Each number is 50 + 15 x the weight over its row's rms, rounded and kept within 0 to 99. Layers, rows and columns count from 0. The size before them is the row's rms in percent of the matrix's.

# layer 2 MLP up, 1344x384, rms 0.0684, rows 894-948, columns 0-63
106:65 72 35 67 47 52 45 41 86 57 47 48 43 50 69 45 58 74 60 42 58 61 41 40 69 34 71 45 58 50 40 51 39 50 48 26 56 53 54 76 76 43 34 69 35 50 63 32 20 51 50 51 50 69 47 48 48 87 41 62 29 52 43 45
091:67 70 61 48 35 52 38 19 49 60 33 43 68 55 53 42 76 37 51 32 50 47 45 58 43 29 62 71 27 27 55 47 68 25 55 25 75 73 49 54 58 23 58 45 75 64 78 73 61 41 20 55 41 40 65 55 66 52 65 38 72 25 27 70
108:43 74 32 64 41 75 51 60 68 32 35 33 62 40 43 66 64 53 57 18 51 49 54 56 45 56 55 71 39 65 51 30 52 56 42 79 23 46 57 26 32 63 67 43 53 71 46 32 86 53 44 42 70 76 66 63 38 43 60 62 24 61 69 20
105:42 41 53 75 44 11 44 55 34 34 35 40 40 47 59 60 56 70 32 56 24 71 63 44 42 28 41 37 57 46 68 64 48 30 50 48 53 73 59 38 40 59 64 44 66 27 36 56 35 50 47 65 58 48 40 44 69 54 49 61 54 63 41 45
099:69 31 52 55 54 52 58 45 27 31 26 69 18 39 39 26 38 77 46 75 31 49 36 70 49 49 35 56 48 61 80 56 49 62 38 50 68 48 63 58 55 27 58 30 59 44 57 39 52 54 55 59 43 54 55 35 20 40 67 31 43 72 39 34
106:28 85 75 29 42 61 31 53 59 24 56 40 51 36 47 31 40 27 45 44 52 45 82 61 75 70 43 50 44 76 72 63 42 52 36 41 51 37 31 63 49 55 46 25 70 62 67 47 31 65 63 50 60 53 54 29 65 51 66 57 47 73 32 68
102:53 60 69 47 57 58 57 36 45 52 52 37 50 26 46 48 75 49 59 51 52 52 83 20 43 69 45 51 58 46 70 40 68 37 29 40 06 60 36 41 70 31 42 76 31 60 43 44 55 59 56 43 34 37 53 41 39 83 70 49 36 64 29 29
100:53 42 57 71 49 60 41 30 21 38 45 43 62 52 38 34 50 53 30 52 79 67 48 57 45 37 70 70 59 66 44 42 62 43 71 68 77 71 36 44 46 49 49 38 46 43 52 54 70 21 56 39 75 56 60 28 64 57 53 54 49 31 45 53
088:55 53 25 41 66 25 56 51 58 66 73 36 20 48 39 41 49 50 30 46 09 53 47 52 43 49 67 38 50 52 35 38 72 54 55 31 59 36 42 65 80 18 36 35 64 49 79 79 34 38 44 34 46 51 51 55 51 56 66 57 60 41 40 35
099:59 37 21 32 65 51 59 37 51 49 62 10 46 75 41 45 54 30 54 61 48 50 43 39 41 41 42 44 47 48 67 48 65 42 30 66 52 59 75 41 62 28 39 58 43 46 56 56 34 50 38 59 44 39 63 44 74 43 28 70 79 43 55 40
094:52 32 50 50 55 52 53 74 57 83 58 61 61 55 58 44 45 71 60 21 49 44 50 32 55 30 35 59 36 61 47 64 28 57 25 74 39 68 16 32 53 61 44 49 39 47 62 44 46 34 56 69 65 40 44 47 70 42 55 69 51 68 37 57
100:70 53 19 38 47 70 83 53 45 51 65 43 63 53 70 58 82 60 71 54 36 36 25 92 35 47 44 65 39 61 41 21 62 29 53 59 52 25 69 70 63 48 45 37 57 61 51 51 42 66 53 58 63 60 70 52 47 70 74 60 48 56 30 40
105:40 46 48 40 41 49 27 43 48 74 56 41 40 62 62 40 47 62 62 45 48 55 76 39 35 32 50 45 51 38 75 35 64 40 35 18 56 45 62 56 39 78 52 46 71 33 57 34 65 60 41 79 52 44 50 43 35 23 49 47 76 54 43 33
098:43 72 62 53 27 55 63 92 39 59 32 70 23 26 46 18 64 53 48 40 40 35 48 56 51 80 49 72 48 39 31 41 64 51 36 43 33 34 28 35 59 54 72 48 55 45 46 37 52 48 33 40 46 64 48 52 60 37 65 54 82 45 68 14
100:46 48 58 48 54 24 28 42 46 38 49 32 55 70 75 71 66 52 71 55 60 52 36 77 49 41 59 42 56 61 57 19 42 69 42 58 55 47 72 44 53 47 43 47 40 60 71 52 61 39 41 64 53 60 48 45 31 57 65 52 44 52 25 24
101:54 67 69 58 48 32 65 54 55 53 67 40 27 48 94 36 48 45 65 69 39 39 66 35 73 58 53 29 50 61 67 58 59 65 47 52 55 44 53 55 54 28 89 36 61 66 79 42 62 52 56 43 34 60 59 38 43 24 54 71 60 46 72 45
094:35 69 33 63 57 44 48 52 65 37 38 46 63 42 73 27 38 78 31 59 04 62 59 43 51 38 57 61 60 41 43 65 56 48 59 40 61 70 39 27 33 51 28 47 41 26 44 83 40 57 62 36 63 52 34 41 46 27 53 78 46 17 28 42
108:52 49 47 75 87 55 46 49 33 34 55 57 56 42 57 62 48 76 41 54 85 53 50 96 31 60 51 57 33 51 46 13 68 68 71 68 78 54 55 63 36 62 43 48 48 45 43 37 42 26 68 57 45 54 37 45 51 51 33 53 64 34 38 32
099:54 30 49 44 54 37 44 50 66 45 65 47 31 45 50 59 44 78 41 50 38 27 30 50 21 56 34 54 55 22 55 32 40 47 70 82 55 45 63 25 35 43 29 50 58 34 49 44 52 33 58 45 63 43 67 64 44 46 51 51 49 58 51 77
087:60 62 47 62 33 39 49 61 73 31 67 63 18 61 72 47 29 46 54 47 32 79 57 51 60 21 20 62 57 55 42 69 57 65 62 53 69 70 41 38 40 32 44 33 26 62 52 52 76 50 71 48 54 50 29 56 43 59 64 46 45 55 54 48
099:47 75 54 70 43 51 33 42 64 41 25 30 61 78 16 52 77 55 49 64 46 47 37 58 33 85 61 18 47 61 33 59 33 58 71 63 39 63 55 37 49 47 63 44 61 58 71 60 43 45 64 52 68 55 78 66 59 52 45 21 75 63 61 58
101:82 53 58 58 69 56 59 38 43 43 50 52 36 32 56 46 62 40 40 52 48 55 54 72 52 64 41 53 36 51 70 22 54 89 37 60 39 00 61 43 19 52 34 66 24 61 43 43 47 38 64 12 76 55 74 77 35 34 30 58 36 48 61 80
097:41 42 52 65 58 79 40 47 47 21 36 62 30 51 63 54 38 36 54 43 37 46 70 52 45 21 39 54 58 60 65 40 41 41 59 49 42 77 60 48 87 63 43 45 52 42 72 66 75 32 35 46 63 37 53 33 40 46 56 51 30 63 62 69
102:28 42 70 36 49 47 31 70 35 71 50 48 37 36 40 52 36 58 41 67 64 59 49 34 66 28 36 38 59 49 52 71 21 38 37 57 51 47 55 85 18 47 61 40 41 59 47 42 60 85 57 61 46 12 71 50 73 34 53 63 40 70 38 58
105:38 48 36 78 37 18 46 65 56 39 42 40 50 18 49 33 53 38 49 57 79 17 89 59 46 66 59 63 62 72 53 67 50 62 33 47 39 37 77 47 39 52 33 66 51 66 78 37 62 50 41 40 55 76 65 71 26 60 26 39 01 46 54 35
102:63 44 35 29 36 75 42 54 49 41 11 50 47 34 57 50 60 59 75 32 66 35 43 57 65 34 40 54 55 23 55 47 78 46 43 27 42 33 72 52 51 54 52 65 76 67 50 77 26 72 50 22 32 30 71 55 94 46 58 55 58 49 50 58
097:32 52 59 55 49 53 51 44 80 49 72 39 62 45 48 48 43 51 39 53 30 44 55 45 69 59 32 29 83 38 62 62 71 50 42 26 63 42 54 55 28 51 56 38 52 46 51 28 59 44 30 46 38 48 47 55 19 64 55 52 63 91 71 49
103:64 42 23 51 67 63 71 51 60 61 66 30 44 26 51 44 48 59 39 71 62 73 55 55 60 65 19 56 43 47 71 55 39 79 74 42 51 68 44 57 25 30 73 34 66 50 52 59 40 18 47 43 55 50 67 64 64 65 68 42 47 74 58 58
097:39 54 39 78 44 67 49 32 72 50 33 51 32 31 70 57 47 66 64 41 20 48 49 55 28 61 36 69 45 51 35 59 71 70 62 48 72 59 43 42 54 84 28 46 53 19 32 47 78 44 52 61 50 39 67 64 55 79 73 26 47 39 80 62
094:64 70 70 48 61 53 55 38 33 47 64 57 59 51 39 68 36 41 50 33 60 45 41 14 57 60 64 61 73 71 58 75 53 63 59 61 74 53 56 66 69 52 60 63 39 79 46 49 42 33 28 63 17 57 57 68 65 57 64 44 33 48 73 72
108:32 52 50 64 67 19 61 35 54 57 52 60 70 29 54 66 30 38 47 52 45 30 69 97 65 34 46 48 44 39 57 44 63 59 32 48 22 29 45 46 63 48 50 71 56 73 65 75 49 49 77 53 45 40 67 75 40 32 53 37 29 40 48 55
101:50 67 57 32 54 78 46 60 77 39 42 27 46 62 73 40 51 47 23 73 73 65 51 50 80 45 05 67 21 69 53 42 52 61 48 59 45 45 44 45 65 23 31 51 59 69 64 46 53 19 60 57 35 18 58 37 83 72 67 60 78 15 59 63
103:39 46 70 68 32 54 42 05 38 43 39 32 49 73 67 52 75 42 59 49 54 48 41 70 72 80 19 46 46 64 49 54 57 46 39 55 61 57 41 35 50 53 53 10 46 47 53 45 41 64 65 63 57 44 71 58 51 46 58 38 37 36 40 62
104:80 34 35 44 26 50 80 58 61 49 64 56 61 54 55 56 52 65 83 46 15 35 40 63 84 69 53 22 20 42 39 30 70 59 47 65 40 58 44 51 64 37 36 69 34 58 29 75 57 63 56 46 59 47 64 54 62 68 34 43 50 62 63 48
101:36 20 31 55 67 61 75 32 58 51 41 51 33 40 28 64 63 45 42 39 57 35 16 71 58 35 40 50 49 36 72 48 35 42 58 69 82 56 70 80 45 39 43 39 19 31 40 78 47 34 55 53 65 51 36 42 40 45 45 48 75 45 43 58
098:75 49 46 37 86 37 53 45 55 69 37 57 22 32 47 45 37 47 39 38 30 61 27 38 40 44 35 60 57 39 69 29 56 66 65 40 48 38 57 72 00 66 39 75 45 72 50 32 54 45 58 25 46 74 49 66 49 44 04 81 59 62 47 85
104:15 48 42 20 40 52 59 49 54 43 66 46 33 32 64 50 49 75 38 53 45 51 62 53 54 44 70 84 59 33 69 41 62 45 79 74 63 50 64 56 22 54 56 52 68 56 49 66 68 62 53 43 43 33 38 42 34 52 58 28 60 33 79 51
101:82 24 45 70 45 58 51 57 38 44 71 43 35 43 50 26 78 62 53 35 31 44 43 22 57 37 47 52 77 32 46 74 68 62 53 71 49 26 62 51 51 44 56 24 38 39 57 66 31 60 38 66 35 62 36 62 60 41 37 55 63 65 35 51
090:65 59 71 38 26 62 70 50 43 34 39 91 41 62 66 98 47 62 58 61 56 54 34 32 31 29 41 47 69 62 46 83 48 59 18 57 62 48 44 63 66 33 49 10 56 59 56 52 48 37 47 28 39 22 58 55 68 48 52 51 61 41 53 82
099:54 46 59 44 89 44 36 48 57 37 45 54 39 43 82 64 48 63 81 29 50 67 48 77 53 63 58 19 53 31 61 68 37 50 42 29 65 43 49 38 29 67 50 45 51 53 85 23 46 30 46 46 49 91 60 53 24 36 54 65 22 43 79 55
101:34 77 51 60 70 10 44 47 54 46 59 64 68 45 55 37 53 36 60 67 27 47 56 49 54 40 41 62 37 38 65 17 41 71 61 54 35 45 38 32 66 43 63 75 71 27 65 40 46 24 50 80 51 55 66 29 61 84 54 62 58 39 50 66
092:53 42 43 68 47 43 37 50 76 38 46 43 52 48 48 39 54 33 57 71 51 45 53 59 36 60 35 68 62 68 54 59 60 26 60 59 51 55 47 75 54 66 44 69 38 64 54 05 56 51 42 46 26 82 71 60 55 62 29 74 75 53 78 47
105:39 45 31 29 68 45 43 46 70 40 51 76 78 56 28 62 74 40 31 25 52 35 81 42 67 29 47 35 62 40 28 26 38 29 12 25 76 52 64 64 53 54 52 52 62 62 51 33 60 58 48 53 67 59 35 49 65 46 30 48 66 46 13 48
098:27 56 49 50 85 40 63 56 40 54 45 68 74 49 64 48 38 48 46 09 36 52 38 61 27 54 43 61 44 27 69 35 80 39 47 50 23 45 77 60 48 54 23 37 66 61 36 41 32 52 58 59 27 53 55 40 56 49 68 44 66 62 38 41
104:38 51 44 60 37 54 37 39 62 49 46 45 30 36 55 46 36 58 40 65 71 45 40 34 33 51 31 38 53 55 52 31 67 61 48 53 60 44 56 53 54 63 35 40 51 50 56 48 54 59 72 67 58 31 39 46 28 39 33 55 65 27 49 50
097:25 42 67 46 32 42 42 39 40 38 46 72 63 52 47 47 52 58 65 47 40 80 59 57 64 30 40 67 70 53 79 35 58 33 62 36 59 53 42 51 38 47 57 53 19 48 38 72 52 36 68 53 56 56 48 49 73 49 48 69 32 41 74 64
092:41 63 84 44 51 47 67 41 24 43 40 70 64 51 72 37 54 60 36 58 64 41 60 53 69 66 46 59 35 44 74 75 58 53 43 48 25 52 54 65 64 64 24 43 37 49 64 57 51 57 62 61 41 65 69 33 40 63 32 54 50 52 37 59
100:51 40 26 45 42 39 41 35 29 46 63 34 45 44 38 43 42 60 32 45 57 52 51 25 67 37 51 49 50 43 55 60 30 39 21 61 42 52 22 28 67 51 38 45 50 56 31 62 51 33 78 85 54 48 60 48 13 57 14 42 47 48 38 79
099:64 61 58 70 79 50 20 44 48 47 78 46 40 36 62 31 57 56 59 47 71 51 77 70 52 49 27 64 53 34 44 55 60 74 37 55 38 55 55 66 63 54 66 67 57 71 76 56 68 41 14 47 62 38 62 52 44 63 59 71 34 61 72 76
104:44 47 33 54 34 49 52 66 74 33 75 47 63 54 42 61 48 60 78 22 55 53 61 47 51 51 60 37 28 53 51 68 58 43 53 29 61 64 48 28 41 36 72 72 74 56 49 60 46 50 64 52 45 53 58 53 61 48 16 37 61 38 51 32
099:42 68 45 40 43 92 63 45 49 52 61 33 41 59 53 57 67 68 68 61 26 37 43 59 52 58 59 51 05 57 54 59 39 37 70 53 09 60 68 51 37 48 37 60 49 20 57 75 31 55 55 82 76 48 61 53 47 74 36 53 55 61 51 51
103:65 51 49 39 31 61 46 30 52 42 51 51 14 85 36 67 25 58 59 44 43 47 49 47 53 73 71 62 42 73 82 34 69 71 69 37 75 52 81 46 66 57 46 69 73 49 61 47 56 33 85 32 68 57 68 72 50 53 34 55 62 44 52 72
108:58 53 24 44 67 48 40 44 55 33 36 42 50 54 32 48 56 70 42 35 48 36 24 44 30 69 57 67 63 61 60 36 63 50 51 63 49 56 29 77 79 57 57 61 45 43 54 45 37 70 58 70 40 57 39 62 64 67 48 62 26 53 58 52
098:46 31 36 56 31 37 16 33 54 67 40 50 27 73 56 37 61 56 71 43 62 18 66 24 65 43 74 35 68 51 52 51 61 67 20 19 51 68 55 70 54 37 64 56 63 45 57 44 54 74 99 28 38 42 33 46 69 65 35 68 73 60 31 29
101:10 57 26 60 41 52 59 55 42 61 54 56 31 50 78 29 49 52 60 62 56 45 43 65 33 47 48 72 50 45 45 65 63 29 63 55 68 56 50 33 30 27 51 42 42 62 45 51 79 66 34 31 54 77 49 31 94 32 63 52 22 51 78 59
# layer 2 MLP down (transposed), 1344x384, rms 0.0528, rows 894-947, columns 0-63
097:28 29 48 46 43 42 57 55 27 52 20 58 40 47 43 43 45 34 36 62 34 56 69 46 41 56 43 27 65 66 63 54 45 30 54 38 33 40 38 40 29 40 51 49 54 48 30 86 48 62 54 64 69 55 77 56 59 40 42 46 62 41 79 70
096:39 52 38 48 58 87 72 55 37 41 72 40 34 53 58 35 53 63 35 43 48 61 64 47 38 41 61 49 61 46 72 73 70 77 45 28 38 52 51 77 56 32 42 23 38 52 50 49 43 23 45 22 54 14 30 46 61 37 58 53 52 41 78 42
098:29 66 48 63 48 55 70 57 60 32 53 54 55 55 61 33 33 53 48 43 42 72 34 56 31 46 29 50 41 30 47 78 17 54 32 43 64 58 38 35 61 30 44 56 27 48 57 23 56 26 52 32 52 36 75 55 57 49 60 56 73 25 42 59
098:54 44 27 23 64 57 57 69 84 37 58 40 51 78 68 56 35 39 43 60 65 49 44 59 34 68 35 36 52 76 63 41 64 62 41 52 38 26 42 63 71 64 70 40 60 47 18 26 50 38 24 44 58 40 42 51 71 19 19 64 59 38 62 53
112:50 38 56 65 55 62 69 42 40 43 50 44 78 75 70 50 34 56 57 32 44 66 61 53 24 46 50 52 37 56 70 50 50 27 63 78 37 53 40 53 18 62 54 24 59 41 56 55 50 46 45 39 68 59 54 53 21 45 59 34 37 21 63 58
104:62 41 70 50 32 57 46 83 59 15 58 35 50 46 43 39 70 35 49 36 51 52 46 60 52 64 38 52 55 37 34 48 40 47 41 77 52 38 28 37 53 52 47 47 51 64 32 30 41 58 80 47 75 45 65 57 60 39 45 59 59 40 29 43
097:32 66 39 75 45 50 49 46 69 36 69 47 56 22 54 66 29 64 45 36 47 39 35 57 38 52 61 60 51 36 55 58 49 35 61 63 43 50 54 57 39 71 24 47 37 42 45 52 54 36 57 43 61 62 39 54 47 63 20 61 40 44 81 54
102:54 28 70 55 31 62 41 72 40 39 39 64 72 76 30 68 54 61 32 24 48 36 67 44 61 51 37 29 85 65 81 41 70 82 57 53 22 22 56 45 39 31 53 58 80 53 30 55 80 37 54 67 61 36 56 47 60 62 31 47 57 44 57 29
109:50 52 44 20 31 57 39 39 50 00 53 36 42 55 35 72 80 64 44 66 50 39 59 71 45 12 47 65 39 41 39 42 26 47 39 65 70 54 61 46 49 71 66 14 75 60 41 35 36 38 50 51 59 48 16 62 64 64 76 52 28 60 40 47
113:59 36 56 50 48 55 32 59 59 37 14 54 46 41 30 85 68 57 27 60 33 48 43 48 31 64 32 56 52 55 27 37 35 74 72 59 59 46 59 42 34 45 57 48 67 61 67 39 70 44 56 17 43 10 51 46 47 46 53 67 57 70 37 67
109:40 59 70 87 32 34 64 35 19 40 58 40 37 45 34 15 35 43 45 49 56 64 68 29 47 51 21 38 45 51 57 43 43 31 41 62 61 35 60 40 35 43 38 40 15 77 47 47 51 29 56 49 50 67 34 68 33 38 40 30 54 64 48 26
113:62 63 64 45 40 27 51 53 22 62 26 59 61 54 39 46 82 63 50 52 49 68 14 33 64 35 53 33 31 38 33 48 52 66 27 60 51 28 19 64 43 45 51 71 45 65 33 66 67 34 47 48 47 38 34 33 59 46 65 61 32 53 65 30
100:74 28 39 30 57 74 42 43 51 69 50 58 73 43 47 71 52 41 63 48 47 69 42 29 27 32 46 32 44 50 46 75 47 45 60 51 48 45 60 35 64 62 49 35 66 78 82 47 57 40 14 57 59 54 74 90 36 71 71 39 53 67 15 57
111:51 35 61 45 54 45 48 30 38 19 61 32 55 60 72 56 41 46 45 64 49 41 31 37 84 54 74 55 33 59 24 51 66 40 75 32 51 32 42 49 82 55 54 17 64 56 36 35 73 59 45 70 39 49 61 79 60 68 72 49 78 53 62 48
103:75 75 71 12 66 30 55 20 42 58 51 44 59 46 51 52 66 66 55 40 70 49 26 32 59 79 46 53 31 53 60 69 45 59 45 39 25 29 55 67 62 52 39 47 72 47 39 67 51 88 34 47 49 64 56 78 45 59 39 61 38 54 38 53
105:25 37 44 44 47 68 68 32 37 52 56 47 61 54 68 32 73 34 53 57 75 73 47 59 72 41 73 28 25 76 47 76 48 35 49 32 55 84 46 25 52 62 39 46 32 41 69 63 63 54 55 52 71 37 51 44 35 38 50 52 47 63 50 30
099:56 86 38 51 24 53 57 58 30 72 63 51 52 81 58 57 49 47 62 29 30 60 47 78 62 53 31 51 37 51 62 46 27 51 59 58 56 46 39 61 40 40 50 77 40 66 58 57 02 48 63 47 41 38 33 74 54 20 56 53 43 51 68 56
103:69 43 44 28 11 74 45 58 38 26 41 37 63 55 31 34 46 37 72 56 30 46 38 88 57 52 65 27 58 30 75 60 66 60 50 60 75 27 38 67 11 31 75 79 64 73 40 37 66 54 72 31 51 31 68 47 54 34 63 25 29 64 73 68
097:39 57 44 55 50 42 22 45 50 80 52 80 74 64 58 34 75 47 59 41 56 66 64 49 56 50 66 75 69 54 40 48 33 55 52 57 49 44 54 69 59 40 60 35 42 30 38 50 47 68 56 36 34 59 56 34 24 25 54 46 51 64 56 45
099:19 69 50 46 41 67 50 63 26 54 59 45 49 43 53 49 51 40 51 50 40 44 43 46 64 66 45 73 37 56 17 70 15 50 48 27 58 25 39 50 46 79 43 05 13 30 61 27 23 43 50 64 51 65 48 38 37 74 44 32 49 46 38 44
103:81 49 46 36 53 41 75 63 40 28 60 71 24 64 52 50 67 34 48 64 29 46 45 72 43 69 48 49 58 64 69 35 66 49 28 59 56 42 32 24 46 49 43 14 44 47 70 67 72 52 45 51 46 54 59 47 63 63 32 46 49 97 47 37
097:68 71 46 57 45 35 58 42 57 56 44 12 51 45 17 70 27 58 49 07 38 21 78 53 58 25 33 52 52 72 30 34 65 41 44 52 39 39 72 38 49 65 36 53 17 32 41 31 43 60 53 63 33 71 52 86 36 55 49 47 63 35 27 42
094:49 32 51 81 54 37 54 34 39 50 40 59 54 34 62 62 53 62 41 68 30 50 68 38 36 48 41 37 30 26 47 55 55 28 25 50 62 53 57 80 61 53 39 45 49 55 37 55 57 32 19 44 63 52 52 53 58 59 42 57 34 33 29 32
098:24 53 40 68 54 66 76 57 54 53 33 35 45 77 72 52 59 56 46 26 30 54 64 47 44 44 75 55 82 41 49 61 97 58 53 46 59 58 78 58 47 40 44 71 62 26 58 49 51 67 58 74 76 53 33 48 27 59 67 42 42 34 49 47
099:48 41 65 11 45 47 66 54 63 33 44 84 52 56 40 64 62 60 55 59 39 69 64 58 87 41 27 27 49 49 58 43 27 29 56 56 42 54 58 48 43 45 38 44 22 37 64 72 56 66 42 45 58 47 59 35 70 62 65 46 50 37 43 46
093:89 44 33 46 40 56 22 32 75 54 42 71 15 62 34 22 33 50 53 47 47 54 75 53 46 42 29 49 71 27 32 51 52 64 73 39 51 72 71 17 63 64 45 36 49 15 51 66 42 53 75 46 46 57 54 34 68 50 41 48 55 38 34 46
109:28 76 42 39 63 47 60 28 50 17 64 62 28 38 23 58 53 23 56 65 84 70 34 37 52 13 73 56 47 46 42 64 60 46 80 43 48 57 45 49 42 35 30 36 59 73 49 47 51 50 32 55 78 63 68 42 45 38 50 74 59 31 66 23
099:57 26 80 55 22 57 52 43 32 62 34 62 70 40 53 77 65 20 38 39 51 17 55 58 26 44 49 58 48 81 58 85 20 43 43 53 55 53 34 29 59 74 52 43 60 53 76 65 44 44 29 44 41 54 41 59 64 74 43 35 62 53 49 66
096:43 13 36 14 64 22 70 30 70 42 34 51 48 56 55 57 66 54 57 46 52 46 55 54 51 41 38 51 62 31 53 48 37 44 36 39 63 45 49 60 51 38 37 43 41 68 39 34 34 40 57 30 33 69 49 82 15 40 72 64 47 41 32 42
105:68 53 47 28 43 43 45 67 54 43 54 45 54 31 38 33 84 50 56 72 51 52 47 53 42 58 43 63 48 43 52 61 58 31 34 45 47 58 36 47 41 35 46 49 43 43 29 51 58 66 25 46 72 79 33 75 41 64 55 76 43 50 62 61
095:81 32 54 42 48 58 53 38 37 40 20 33 38 91 38 49 74 32 60 38 37 53 35 55 37 63 45 76 45 66 33 59 45 51 56 36 32 64 35 61 73 78 40 43 40 51 46 26 61 01 52 41 44 48 50 42 29 50 06 39 73 79 40 62
104:33 56 03 60 19 70 44 61 41 36 30 35 49 42 45 70 80 46 45 36 93 54 50 60 68 59 73 41 80 60 56 62 40 44 48 60 38 57 54 33 44 49 47 43 57 33 35 61 53 51 55 28 71 49 68 74 41 74 70 59 48 64 59 38
106:14 29 29 47 46 30 50 33 29 96 51 62 34 72 26 63 58 54 30 60 52 41 67 56 32 74 68 32 59 57 33 48 37 52 46 59 44 41 69 91 24 18 41 56 70 26 53 55 31 42 68 54 48 62 52 64 42 57 38 37 58 75 54 26
099:67 88 43 65 36 75 47 71 61 57 34 35 53 77 54 63 43 75 71 50 55 36 33 51 52 65 62 52 43 43 43 39 71 07 29 41 54 61 54 40 43 68 62 44 28 57 63 47 62 61 72 65 50 34 34 32 47 78 47 30 47 48 47 57
103:58 49 36 43 25 65 42 39 57 19 35 61 64 52 53 30 53 69 45 21 03 22 41 56 38 48 50 67 62 46 34 67 56 63 40 39 46 62 67 55 53 54 49 66 82 47 50 58 31 66 57 82 54 46 58 61 41 66 44 37 34 48 61 74
099:26 49 44 78 28 39 27 53 44 70 37 56 28 58 51 67 63 66 45 30 60 50 44 62 43 17 31 75 40 49 57 60 43 71 35 45 34 54 31 41 56 64 57 54 42 61 58 25 55 26 58 33 45 53 56 10 68 53 46 53 98 79 34 57
106:71 70 57 46 27 41 47 26 49 61 40 48 09 68 43 53 31 62 34 23 35 50 51 85 50 71 37 60 80 58 28 26 42 45 48 64 71 43 28 44 55 53 37 61 36 56 52 40 21 44 42 43 37 69 53 63 67 33 61 64 54 67 65 70
096:53 73 52 61 57 68 39 49 50 59 80 84 60 56 35 58 57 24 23 45 45 57 75 52 43 42 46 25 60 77 37 49 64 25 55 63 73 59 61 28 23 56 41 66 58 52 53 65 49 31 83 61 66 30 56 61 31 66 63 47 51 36 73 53
099:63 50 53 65 35 46 31 32 50 44 37 45 57 52 71 63 46 46 55 56 54 51 39 39 42 48 37 15 76 73 66 57 28 66 35 83 32 78 47 54 31 63 59 53 49 61 65 32 53 49 64 44 52 75 19 42 67 70 49 60 68 44 81 52
088:48 66 17 53 79 29 78 34 66 43 42 41 69 48 51 29 49 41 76 34 30 62 30 56 57 59 40 67 62 58 42 48 44 60 77 50 51 54 40 49 81 48 66 53 44 45 58 55 65 78 55 51 80 54 27 42 56 40 63 62 54 50 58 52
093:47 25 52 60 27 54 54 68 35 46 52 40 31 56 39 59 59 49 62 54 62 55 46 56 27 46 20 27 51 56 74 67 40 69 68 62 40 41 27 38 75 46 49 40 41 31 66 34 35 49 81 27 52 34 62 88 91 43 31 47 54 42 53 29
107:37 68 59 49 38 44 43 51 47 28 52 37 45 35 47 66 79 46 43 60 45 47 67 48 20 50 29 52 62 83 42 44 59 44 45 40 67 55 50 56 32 44 17 52 38 73 26 49 31 58 57 44 34 52 25 42 58 40 65 18 44 66 43 33
120:34 40 30 33 53 74 38 61 47 44 70 71 72 58 33 79 48 68 50 48 43 70 52 54 53 22 79 59 64 67 55 48 28 44 50 48 61 41 65 47 72 72 33 44 39 62 59 71 63 20 67 29 68 02 58 34 54 61 67 52 59 81 56 42
105:43 23 46 55 58 30 73 59 36 45 44 67 35 37 52 50 58 67 48 63 75 60 32 69 32 65 67 45 36 56 35 53 65 54 48 48 47 65 55 12 33 48 69 49 67 60 43 76 41 68 41 57 52 37 45 06 51 38 61 38 38 58 53 61
113:34 60 52 30 26 50 50 67 36 56 80 57 62 62 61 67 50 59 60 68 53 49 33 55 50 34 47 61 73 74 55 54 56 56 40 14 70 29 43 72 36 42 30 48 81 84 38 78 62 66 18 29 46 37 40 26 37 45 72 59 65 54 40 54
097:61 68 41 70 46 55 29 59 64 24 58 34 90 59 55 49 55 63 32 53 87 36 38 60 80 72 29 41 66 40 60 57 61 49 20 56 76 36 44 42 52 29 64 62 59 28 63 28 55 53 35 60 58 62 63 71 35 55 46 53 44 43 43 48
098:64 30 50 39 36 43 58 47 58 30 48 57 66 71 39 73 21 59 45 48 46 55 15 54 37 49 77 49 39 46 32 73 65 61 57 53 67 37 49 19 36 32 41 57 28 51 41 50 90 61 54 46 37 37 28 15 39 45 63 48 54 45 31 68
104:82 51 63 47 77 47 59 53 68 30 15 33 55 42 63 59 51 66 74 44 58 09 54 41 55 35 61 74 46 66 60 47 47 27 43 43 58 78 29 44 52 70 49 25 60 48 49 72 53 61 61 59 58 46 56 59 54 46 57 33 55 64 58 71
099:45 34 84 54 54 33 52 62 46 56 23 13 56 43 60 72 53 25 19 69 45 40 29 59 56 52 49 55 63 51 36 52 45 28 50 50 54 42 39 55 45 71 57 68 43 61 34 44 39 62 44 24 36 72 57 42 62 22 38 66 62 39 54 53
095:63 53 58 62 50 29 33 31 53 29 58 33 62 59 46 70 54 39 60 47 63 41 53 50 55 71 77 48 69 78 12 51 57 34 68 31 49 61 49 49 47 80 69 32 42 34 70 46 42 64 66 37 28 46 48 55 78 64 59 63 73 62 51 61
099:43 74 61 50 61 45 27 70 54 49 58 33 53 54 35 38 35 53 75 40 45 52 34 60 35 86 39 57 76 72 44 45 59 83 46 51 55 61 41 37 73 57 56 60 24 56 36 61 62 49 45 60 49 58 25 47 62 77 53 43 51 51 47 71
102:53 57 60 51 45 60 52 59 35 50 72 59 41 69 43 65 37 34 57 26 48 50 59 56 42 68 42 44 49 38 35 32 56 62 69 51 52 26 37 12 48 51 43 76 15 52 50 44 52 30 45 45 74 62 48 44 64 47 45 54 53 47 55 33
099:47 49 50 37 36 43 63 53 57 37 62 57 62 39 51 37 41 40 77 43 48 40 45 44 72 37 67 63 40 68 62 48 38 46 47 27 54 55 40 50 47 63 41 45 58 25 53 42 37 59 70 44 59 28 76 62 32 36 45 45 78 37 35 56
105:72 71 70 49 48 50 40 42 48 52 56 33 87 58 65 67 63 82 49 54 23 58 66 46 65 53 38 29 52 48 56 50 42 47 46 63 34 87 53 48 43 33 35 56 46 73 63 36 58 42 47 53 49 53 29 57 54 63 02 53 44 38 36 36